Weights of a small GPT-style language model, trained from scratch on English Wikipedia: paired heads, gated attention.
Each number is 128 + 24 x the weight over the matrix's rms, rounded and kept within 0 to 255. Layers, rows and columns count from 0. Numbers have three digits each.

# q: layer 3 attention query, 64x64, rms 0.305, rows 0-31, columns 32-63
# k: layer 3 attention key, 64x64, rms 0.324, rows 0-31, columns 32-63
# v: layer 3 attention value, 64x64, rms 0.408, rows 0-4, columns 32-63
# o: layer 3 attention output (transposed), 64x64, rms 0.501, rows 0-3, columns 32-63
q0:158157140095118158145114131110128124115124131111109160132092131147148127134132084147152137106154
k0:041130186109129110130143080106099136152082170159155080165172147110172091126137074091170151146199
q1:079107183091116109113146088106130132132142120143118108127105144185153142141106101057144135128135
k1:083114150126105145144162119145117136127106116140121116146133138147149129152137093113184122134196
q2:103096133140067040199163128164133189083105107230107099145166117142190205224090140124137120147134
k2:163143104167120155135098139116136131149127125098132144121151116128100124117127145152117137122081
q3:144136107131101110078136113120107144176129148124162146136128111163132122113126146110136097153133
k3:140169145124153163121134125111113107142142077108134125158109130126126124102125113180159082138138
q4:081178212148169170079122080100128151146194110109100137130068151143098151100130112055174122162158
k4:132105117093166145128118112138131120050126141126105128101098128156110079115096146141118123106136
q5:133085101120060066163155133157125147108117131208116093136167122111149193178092157113107115136097
k5:076088153046082098174162123135081111107108169202157153133158133135185125154139112161144144110178
q6:157150128120167169108113110145115099140131172089124159088111136112094125072157139135097143138122
k6:200169075136109124118068149098115112185153181048119182093124105117087162063153158128033144145079
q7:121101120122134108131137126134115111097129139118136126146110135118131066128142124130111142111131
k7:099135092141146086107133165168085114089158135136115129117121143109148151139171091131097117094145
q8:115144183173146141117103149173136129107139133113121141101153160172147161123126127137150142114100
k8:182135146135138139139165133124134163164126136083120166091083103124168143139105175104146149143115
q9:121123115135140145114130130150141111156174160153134149105116145094137128137143121165114137081165
k9:150123143119150079115167101110130093115152127081152129148122107149138104125090153129141143128161
q10:136158138155161144124144109120140147146127120133116137114120115142140149117108157135115099149132
k10:119187156133111147107113130118118154160122136143130125102105113113147128084118140130109119150081
q11:144124089121142146119122139123113121110140103125147151148130111117110112108089129096120123101131
k11:139113104135140109105099126130123124117095121146132155164161121114133076121134095086104138123121
q12:093125110114140070110119117156111173116110141114174123112163128113117103088154114132119105101154
k12:117191098105158096087151085164123154067105121119110133140170159115117101074128182144137131095127
q13:117079133093122112115122132147128122102141133118144120128147129134132085128139122117132136115101
k13:174169142125116123134134143130132103122090097139123141113165122123143134119176142127132163133144
q14:155175185144089100151127140139117117125146177130129142145131132153132129108143149136133138138131
k14:095110152126108128129152109163187089123147151119132104114104168137130153147160180116108171129141
q15:115166181113102104113083114112139081145122139119135151096111109110098171137121128150121126110117
k15:148143106111103150118096097097160110139087159139141113148116135125133170143125094143136104135121
q16:122129154105140085134148136135118163116098110119127140148137118128126117133123145164148151132125
k16:109114113115101112179134140157133148135102085131097141092154125108146062132105095133132096133058
q17:146142140143100104128136112134127106103108130115136122140150132140133114173127126144120105126105
k17:122153140135133130137098096215103145119114138148142116126100118171094088104106148124136107188116
q18:104148147106166121150097101152146130141120137100134093126113119142151119127113127151116131108146
k18:149164123102132145167123085132117132077135130124154160133126110144132134144166120139139116143105
q19:111132105148133119150152120076128164124147128120140088156136152143144128113158120114107159127131
k19:090100127137146133133171142097117169117146130090096132112092127142146092126153112176149127094140
q20:138117139107109105119106112120104122147147146130144137138094137140147091126139110137133151120136
k20:117122101117085105134140108120116102141139132135153142125081119123145125114135136132126140140131
q21:119128158096150104126154122126149116115160100119111114143142095118103107098140147148127090112092
k21:133121129132127167098122135131147138173120152120127123151111140115132099123117186151145168101149
q22:151106148144135166114144111174145119146128173145123115135154143148117117119095119158146139101127
k22:155126138127132124104158120152102132082135106161108144161108165127116171137137142182083109129129
q23:148083109088123116103151119095145104138151136167145163115140146097118128112129080084147142121131
k23:089102127107139099119100160086116146139163154126173141135118077149121091119145132109104135120110
q24:141103117148113091107097137113110118123108145145140120133133124125131135137129128144142148067119
k24:132189104108125119108130105126132132122109102130146108143118084155151106112125154137144149114133
q25:141121112114134146116112140129142126119152133133137136116120140123151122121135110133114119132150
k25:116142150133138075130097128169138131200182129122167120154160148169092102109126128115146125146109
q26:148102109143141140089092139115143134140143128144121110137121121106137129121114104100128144092136
k26:119159115131123155147120119107123140120168130114109115119138108149073125127169175121120125104129
q27:158133140141137155096158149175118155140141117128121126119157136116125129145129127117143132126119
k27:102158128138123140126113138153147142155153113137099100090141134147126171118155157122143094153110
q28:125137133163150122133099103159115110163099116087135137144109137138155111163095124126134118094158
k28:152139148133146106116113142126111128133076072127122095098117113124147141123107136171141160110103
q29:101103153128160090127146122115144120119104119125127131108166119133173100153144122144175137095110
k29:101150139107161135184136105100162149102132136115131113146114118114116093153147106176142162142140
q30:132124111131103127078135156109125114114150130161142169124124101117128126102105134120110136122137
k30:108140100121091127113128105142107118132123144142134142126121088132088088122078135100140126108123
q31:098138152091134137124119132117116122119118148138132132148117130164158143130098079124126148120141
k31:111130098118178118168136152132118133118130103186146114094087114136147194160166112130132171081088
v0:126144113100118174145129131187139151102062109128111140097102155140153116132122131107112123117140
o0:121130132104119118096128110106124092172138120119152128124116130110110144096145133128130125076135
v1:096170165093128059102151099134087119160165136107146115134131111080135120093114143113140106120151
o1:116111097149112185122147132109140098157077129107104116136100110115121157159126131143135126133126
v2:136110109163126139105139142132143158072163123161092124141105109104085145108088146139109097158113
o2:134159145095117090132111166130124130155162165121113129103179111127106112147141135180132137137099
v3:136151130100110129125117160156140134134127125140099126108114107117123160096136156155165138165185
o3:130122093165109148130151138117141199084139126106106127141151137148099094126102149118115153166129
v4:155129137178153114122134104126116155139140134136106113113143147115145107135125153123150099123122